Weights of a small transformer language model.
Size: MLP 3840 squared ReLU, vocabulary 50838.
Training: a variant of Muon for these matrices, 839M tokens.
Each number is 50 + 12 x the weight over its row's rms, rounded and kept within 0 to 99. Layers, rows and columns count from 0. The size before them is the row's rms in percent of the matrix's.

# layer 5 MLP down (transposed), 3840x640, rms 0.0361, rows 1847-1859, columns 128-255
114:78 34 43 33 62 62 27 60 64 49 55 38 61 66 68 46 46 48 46 42 42 65 43 51 48 55 51 61 76 59 48 51 52 60 48 59 34 61 58 47 27 60 73 46 44 44 60 71 51 51 58 66 21 61 51 35 54 38 46 51 58 52 31 24 55 33 60 40 46 68 38 58 51 49 53 48 42 48 50 55 43 59 72 41 48 52 43 52 32 68 59 64 49 42 44 54 41 38 60 58 48 53 44 70 46 62 45 60 47 44 59 51 41 39 47 56 75 36 58 30 56 67 19 57 51 62 49 42
072:55 45 59 45 59 73 45 43 56 62 52 46 40 57 52 44 60 44 36 44 38 51 55 60 38 42 51 56 42 51 57 57 53 64 47 63 35 47 45 48 61 56 45 52 46 56 15 50 55 67 41 64 52 42 64 28 59 40 33 50 43 55 53 44 44 68 57 41 52 46 75 55 43 70 36 69 30 51 47 35 60 38 78 33 53 33 68 49 50 52 47 55 55 55 44 42 25 47 41 46 37 46 61 55 53 48 39 65 51 40 30 48 29 62 51 67 58 52 53 50 35 53 52 23 30 72 58 56
051:47 64 52 36 54 35 47 63 38 44 42 58 37 42 42 73 52 14 54 47 37 42 34 27 57 54 38 41 56 60 53 46 40 50 49 34 37 47 66 68 64 60 49 44 68 36 43 57 40 56 53 55 41 56 56 30 46 49 87 59 31 59 51 49 69 28 26 41 37 44 50 54 78 44 55 33 30 55 35 51 42 35 35 60 45 37 48 48 49 40 45 65 60 49 26 42 48 41 44 28 56 25 22 35 60 34 62 46 47 49 59 45 56 50 59 57 59 63 37 52 63 57 54 53 46 46 54 60
103:48 72 38 51 28 55 64 40 71 68 41 45 37 61 52 28 55 39 47 68 41 67 47 53 35 63 49 50 62 61 46 55 56 58 61 50 53 62 55 62 61 52 71 38 19 82 38 38 18 49 52 53 80 68 34 50 47 39 82 43 50 55 42 57 68 39 37 43 44 51 33 54 53 28 62 52 38 44 46 30 53 52 50 34 40 55 66 44 60 46 51 38 60 75 54 72 53 55 60 49 43 53 50 68 33 47 50 51 55 80 55 41 25 62 40 42 48 40 66 47 53 44 53 79 65 68 52 41
097:54 57 58 49 39 51 69 75 42 58 79 64 59 29 35 47 71 46 61 37 53 52 28 48 61 45 52 44 60 67 62 58 71 37 55 71 71 36 51 57 60 39 39 67 29 46 36 70 37 67 04 62 57 38 42 34 50 58 47 46 46 60 66 59 49 48 46 32 55 52 43 44 61 51 65 74 54 60 31 62 26 59 35 51 44 55 34 31 32 64 46 54 43 28 45 33 51 35 67 51 65 47 50 41 61 39 36 46 46 41 34 53 46 49 42 59 39 54 38 42 61 55 42 43 39 43 55 32
147:32 60 60 49 57 30 56 43 43 54 71 47 24 51 58 81 47 69 43 42 28 56 53 37 55 59 49 34 75 50 60 41 55 52 70 45 39 39 47 28 47 56 71 49 71 59 49 45 47 66 54 42 39 44 53 38 65 41 39 39 60 56 39 48 47 54 50 53 72 64 53 16 54 43 65 45 48 50 39 41 35 60 56 44 69 36 60 68 71 34 47 53 34 63 42 49 22 54 48 72 49 71 66 58 52 43 44 45 64 70 69 57 43 65 44 47 58 49 33 60 61 60 52 59 51 63 62 44
142:37 66 49 37 65 54 76 50 60 53 67 44 50 44 51 68 60 49 55 64 56 54 38 62 57 42 66 33 80 14 56 14 39 47 25 43 34 42 57 50 61 33 54 49 66 54 33 68 59 45 62 52 67 46 55 54 43 58 40 48 59 35 42 46 50 39 43 53 53 49 46 39 36 53 38 68 61 47 49 25 74 51 30 50 65 49 58 51 37 63 49 39 38 52 38 43 56 49 68 41 58 78 52 09 56 54 59 57 71 59 57 41 53 51 46 61 73 44 34 66 47 50 55 46 48 66 46 52
085:45 66 58 55 53 56 41 41 67 37 48 47 62 69 48 45 35 48 47 61 62 40 45 52 34 57 36 69 53 77 44 66 48 52 41 33 32 58 32 53 50 68 63 58 50 52 44 51 57 56 43 73 52 56 42 47 47 56 47 43 58 48 55 56 49 48 55 64 34 40 54 49 51 34 23 44 43 36 47 40 48 63 62 72 49 48 54 37 38 44 67 53 50 45 46 39 65 66 55 52 52 34 51 66 47 67 23 42 28 55 52 42 66 35 73 65 48 49 40 45 52 34 47 48 66 45 42 42
124:66 76 59 44 49 55 59 54 67 64 36 61 67 76 48 30 45 53 49 36 37 37 46 48 40 37 61 39 59 36 58 62 54 53 70 68 45 64 45 60 62 56 36 45 48 64 44 50 36 50 70 48 55 65 80 27 53 34 55 45 42 63 35 46 37 55 47 49 34 57 23 75 58 52 50 34 12 54 47 55 43 60 51 47 49 48 44 73 43 43 52 64 57 49 72 41 52 46 29 49 42 34 50 60 49 61 68 56 66 37 60 36 51 58 52 29 66 48 32 49 43 43 60 55 56 66 56 72
124:37 63 52 65 49 38 38 74 74 43 58 59 34 62 52 45 44 50 31 52 53 62 50 46 66 62 41 47 65 39 65 49 80 36 48 50 17 52 39 74 52 29 35 54 41 45 45 49 59 42 26 45 31 39 59 60 39 33 62 39 53 43 54 49 39 55 40 87 56 43 61 56 47 67 48 54 66 36 62 33 58 59 49 51 38 37 68 46 40 65 46 59 49 42 62 24 57 47 46 31 47 57 65 39 53 45 66 43 64 49 50 66 42 54 43 53 55 58 61 49 39 71 28 38 60 49 31 33
118:44 49 44 53 37 47 62 44 35 45 74 42 59 75 67 46 43 61 36 57 64 61 42 78 43 37 40 42 38 47 56 41 46 40 53 43 48 35 49 42 61 45 38 52 40 35 63 40 60 70 47 54 48 50 63 59 47 30 49 62 81 46 68 51 43 57 46 58 41 44 46 38 39 42 43 65 55 61 42 49 59 53 57 36 51 49 51 23 45 65 47 36 57 56 62 48 27 47 43 51 52 45 62 37 45 51 39 60 61 53 58 67 26 55 67 32 35 55 45 53 43 59 35 30 74 54 70 47
085:60 55 69 29 51 62 50 38 21 41 50 47 65 65 46 52 43 34 43 48 46 49 57 64 61 55 57 32 18 38 21 67 63 41 28 76 57 40 53 47 43 35 41 53 74 56 54 54 50 62 47 45 58 57 49 47 62 48 52 43 16 41 59 47 41 60 55 48 30 74 54 89 54 39 62 43 48 36 39 48 45 26 57 44 57 56 60 35 52 64 65 57 73 36 56 61 53 43 29 47 56 45 53 39 35 59 61 41 44 66 44 26 50 31 72 43 49 41 60 63 45 50 43 19 45 47 48 52
124:54 52 66 46 34 54 76 50 52 46 64 40 37 54 57 59 53 64 38 63 65 75 65 64 59 30 58 45 56 65 39 28 22 31 27 50 44 40 44 63 58 41 38 58 63 73 44 40 82 29 56 34 44 48 45 63 49 43 77 49 45 26 50 51 61 44 68 37 62 62 49 34 43 38 50 47 59 44 53 65 59 46 37 46 54 50 65 63 20 35 37 60 50 21 22 74 36 53 44 49 53 32 59 53 67 36 48 46 58 55 58 35 64 62 37 46 54 65 40 48 49 51 45 41 59 36 44 34
# layer 5 MLP up, 3840x640, rms 0.125, rows 1848-1860, columns 128-255
091:62 46 69 51 47 33 52 54 55 59 55 37 46 48 55 47 44 34 51 34 57 58 49 37 52 58 51 46 61 42 31 47 49 47 65 43 47 37 43 52 49 71 56 33 64 62 52 39 60 51 41 46 42 43 45 21 56 42 62 49 65 21 56 52 64 68 50 57 48 40 58 66 58 63 64 42 40 54 70 37 51 29 39 62 59 56 43 51 35 50 48 55 52 57 47 42 51 61 43 44 47 42 18 38 52 40 59 47 68 46 40 31 68 54 72 53 27 54 43 46 46 38 47 49 44 48 54 66
049:54 72 50 48 47 66 43 42 44 50 62 55 55 55 73 28 67 81 64 41 38 46 60 46 69 49 54 27 42 45 60 58 50 55 46 57 41 45 45 38 53 51 44 44 48 70 57 51 43 51 48 26 31 54 57 56 42 61 57 24 42 55 53 41 47 35 64 33 47 66 47 45 46 42 45 46 61 35 35 61 61 58 65 30 46 68 37 59 35 64 79 63 38 42 46 57 36 34 76 55 78 40 63 51 66 61 59 56 46 62 62 68 36 47 48 50 44 58 53 55 49 54 32 57 44 37 63 37
104:57 64 42 47 59 62 64 49 50 47 57 49 43 48 43 68 55 45 34 56 53 30 56 35 59 44 53 47 46 51 61 38 39 54 43 53 54 39 44 40 48 40 70 52 50 51 41 27 42 61 59 45 19 46 52 59 47 43 83 51 35 51 49 49 41 63 29 64 56 56 36 34 66 52 32 51 50 43 69 46 82 34 46 26 49 33 55 59 70 29 31 38 50 43 31 55 52 40 34 63 79 47 45 53 29 44 44 55 44 60 31 43 54 41 52 68 52 43 39 51 03 56 60 68 32 45 58 67
104:61 62 26 59 52 41 38 40 55 49 52 31 65 38 84 55 53 56 61 61 56 56 58 48 71 60 31 53 60 69 59 58 46 60 43 43 68 66 38 47 69 43 56 68 45 42 30 54 50 68 38 49 56 53 41 45 40 64 30 50 40 39 38 53 67 25 63 53 39 66 58 56 54 19 49 47 30 69 53 62 36 69 74 28 52 71 40 62 47 44 58 54 82 28 56 41 67 39 39 44 55 34 79 58 34 53 32 39 60 59 57 39 58 29 59 37 34 57 43 23 49 56 23 51 35 37 60 34
125:36 70 50 43 39 51 56 39 44 63 58 41 48 40 68 64 57 49 61 40 49 57 51 56 54 37 52 59 47 50 66 42 58 22 43 46 32 37 53 58 49 68 60 60 63 64 59 32 57 53 69 55 54 34 60 22 50 63 56 34 60 60 57 31 79 44 64 48 52 49 26 40 58 50 71 50 40 73 58 66 48 50 45 58 44 62 55 44 67 23 44 63 57 52 55 44 28 49 47 51 37 75 55 55 55 45 36 56 61 33 46 53 65 61 39 36 41 52 34 33 49 46 23 42 58 46 33 65
121:59 69 48 53 50 55 36 55 78 39 50 60 46 64 55 68 58 67 41 64 43 40 35 39 48 43 49 59 67 59 55 46 54 48 52 69 50 34 60 50 32 35 30 29 38 50 50 61 36 49 33 34 46 47 72 48 38 61 38 41 55 45 31 53 62 49 41 45 59 47 42 44 47 45 52 45 32 38 53 29 25 33 42 36 64 42 70 61 71 48 61 43 65 40 50 63 39 62 43 52 55 49 51 66 49 46 50 36 39 47 56 56 57 45 64 31 60 57 27 57 49 40 40 30 50 29 35 55
096:28 40 38 39 34 42 42 46 39 61 64 40 70 60 33 44 42 41 45 40 50 62 45 37 25 39 48 59 65 51 32 35 51 53 75 34 53 43 54 50 48 59 50 68 36 56 39 47 50 55 39 56 22 45 62 52 43 56 56 30 53 64 52 43 25 53 41 27 33 31 69 55 64 51 22 41 67 64 36 43 34 53 62 42 55 46 42 56 70 44 46 43 52 44 58 42 44 48 32 49 38 52 36 40 50 62 63 52 39 42 40 56 34 57 49 39 57 59 64 51 61 41 52 50 68 44 34 38
113:45 51 29 44 46 61 67 52 49 40 57 58 48 48 44 37 49 55 47 28 32 51 16 35 62 52 51 55 71 52 38 83 44 51 69 49 47 44 40 40 53 65 53 66 47 63 22 51 44 59 68 47 60 55 43 38 50 50 62 59 36 54 48 48 58 36 56 73 34 57 37 69 65 40 42 44 48 58 71 49 46 49 53 37 30 45 42 58 59 43 51 61 42 51 24 28 53 64 74 52 45 68 59 51 49 45 69 29 54 48 54 30 53 36 48 40 28 54 42 67 26 52 33 40 50 54 60 51
119:53 42 42 57 45 55 53 65 53 40 42 43 38 47 69 33 51 31 54 44 61 65 53 37 54 42 40 52 66 43 45 47 51 56 51 56 51 60 58 70 52 34 48 61 53 33 41 57 38 53 60 45 55 59 60 35 50 62 61 59 29 38 37 36 38 46 62 49 56 48 50 39 37 37 34 41 42 66 48 52 48 60 30 66 54 58 61 38 70 37 33 52 57 54 34 68 60 44 50 76 53 44 42 46 45 35 40 34 50 39 56 55 69 37 51 43 42 67 61 38 46 60 56 49 71 52 46 69
116:53 66 49 47 44 51 62 50 42 55 41 74 66 38 65 27 45 44 55 64 54 32 60 80 37 66 44 47 53 68 52 46 41 60 73 53 48 61 30 50 56 28 50 64 79 52 32 63 62 60 55 39 58 36 50 58 52 36 37 62 40 37 45 60 43 55 42 44 50 43 31 48 28 53 62 52 42 61 41 60 61 54 52 41 37 52 76 55 36 39 42 46 50 56 50 45 54 47 55 43 51 40 63 81 18 79 30 25 47 73 37 67 39 54 42 61 53 49 23 57 28 53 52 56 56 32 49 50
088:49 36 41 60 52 58 54 46 41 68 38 44 45 56 33 69 46 45 56 45 37 34 60 60 36 40 42 50 29 39 48 56 41 54 51 43 52 36 54 55 68 64 46 52 42 42 69 56 50 51 36 38 53 50 50 51 49 37 34 68 74 60 67 45 52 45 57 61 55 45 51 57 55 60 43 51 56 47 38 41 55 64 45 51 45 50 49 41 59 55 61 55 45 45 66 55 42 58 44 28 40 33 39 45 66 41 41 45 46 58 52 65 48 37 34 38 62 33 20 54 58 42 24 63 45 48 57 41
120:45 37 48 42 31 70 47 58 57 44 65 58 50 68 57 29 38 49 60 63 71 34 40 21 30 49 62 43 49 70 39 09 42 30 56 52 44 69 42 50 65 28 49 59 45 55 47 51 52 39 51 52 32 31 27 56 38 66 74 44 52 57 53 52 58 67 42 52 54 84 47 63 63 38 50 71 40 42 49 56 39 56 44 50 55 54 68 38 61 53 59 26 72 44 40 63 40 52 50 61 60 30 43 85 57 45 59 49 51 65 47 55 67 65 64 40 62 68 24 55 35 50 60 36 44 39 53 58
037:27 56 52 56 48 40 33 44 47 76 45 49 34 36 50 41 41 68 54 42 43 31 71 45 59 61 65 47 33 40 39 54 54 53 45 49 49 43 45 61 73 45 44 56 57 44 36 50 57 36 41 59 45 32 43 43 47 58 59 18 52 46 66 29 63 28 44 38 56 36 54 67 52 40 65 68 38 61 58 50 63 49 54 58 28 57 40 62 33 52 41 67 52 49 78 71 34 57 39 62 88 83 34 63 70 48 41 44 37 74 48 05 63 33 51 30 53 45 44 57 40 51 58 47 50 60 59 52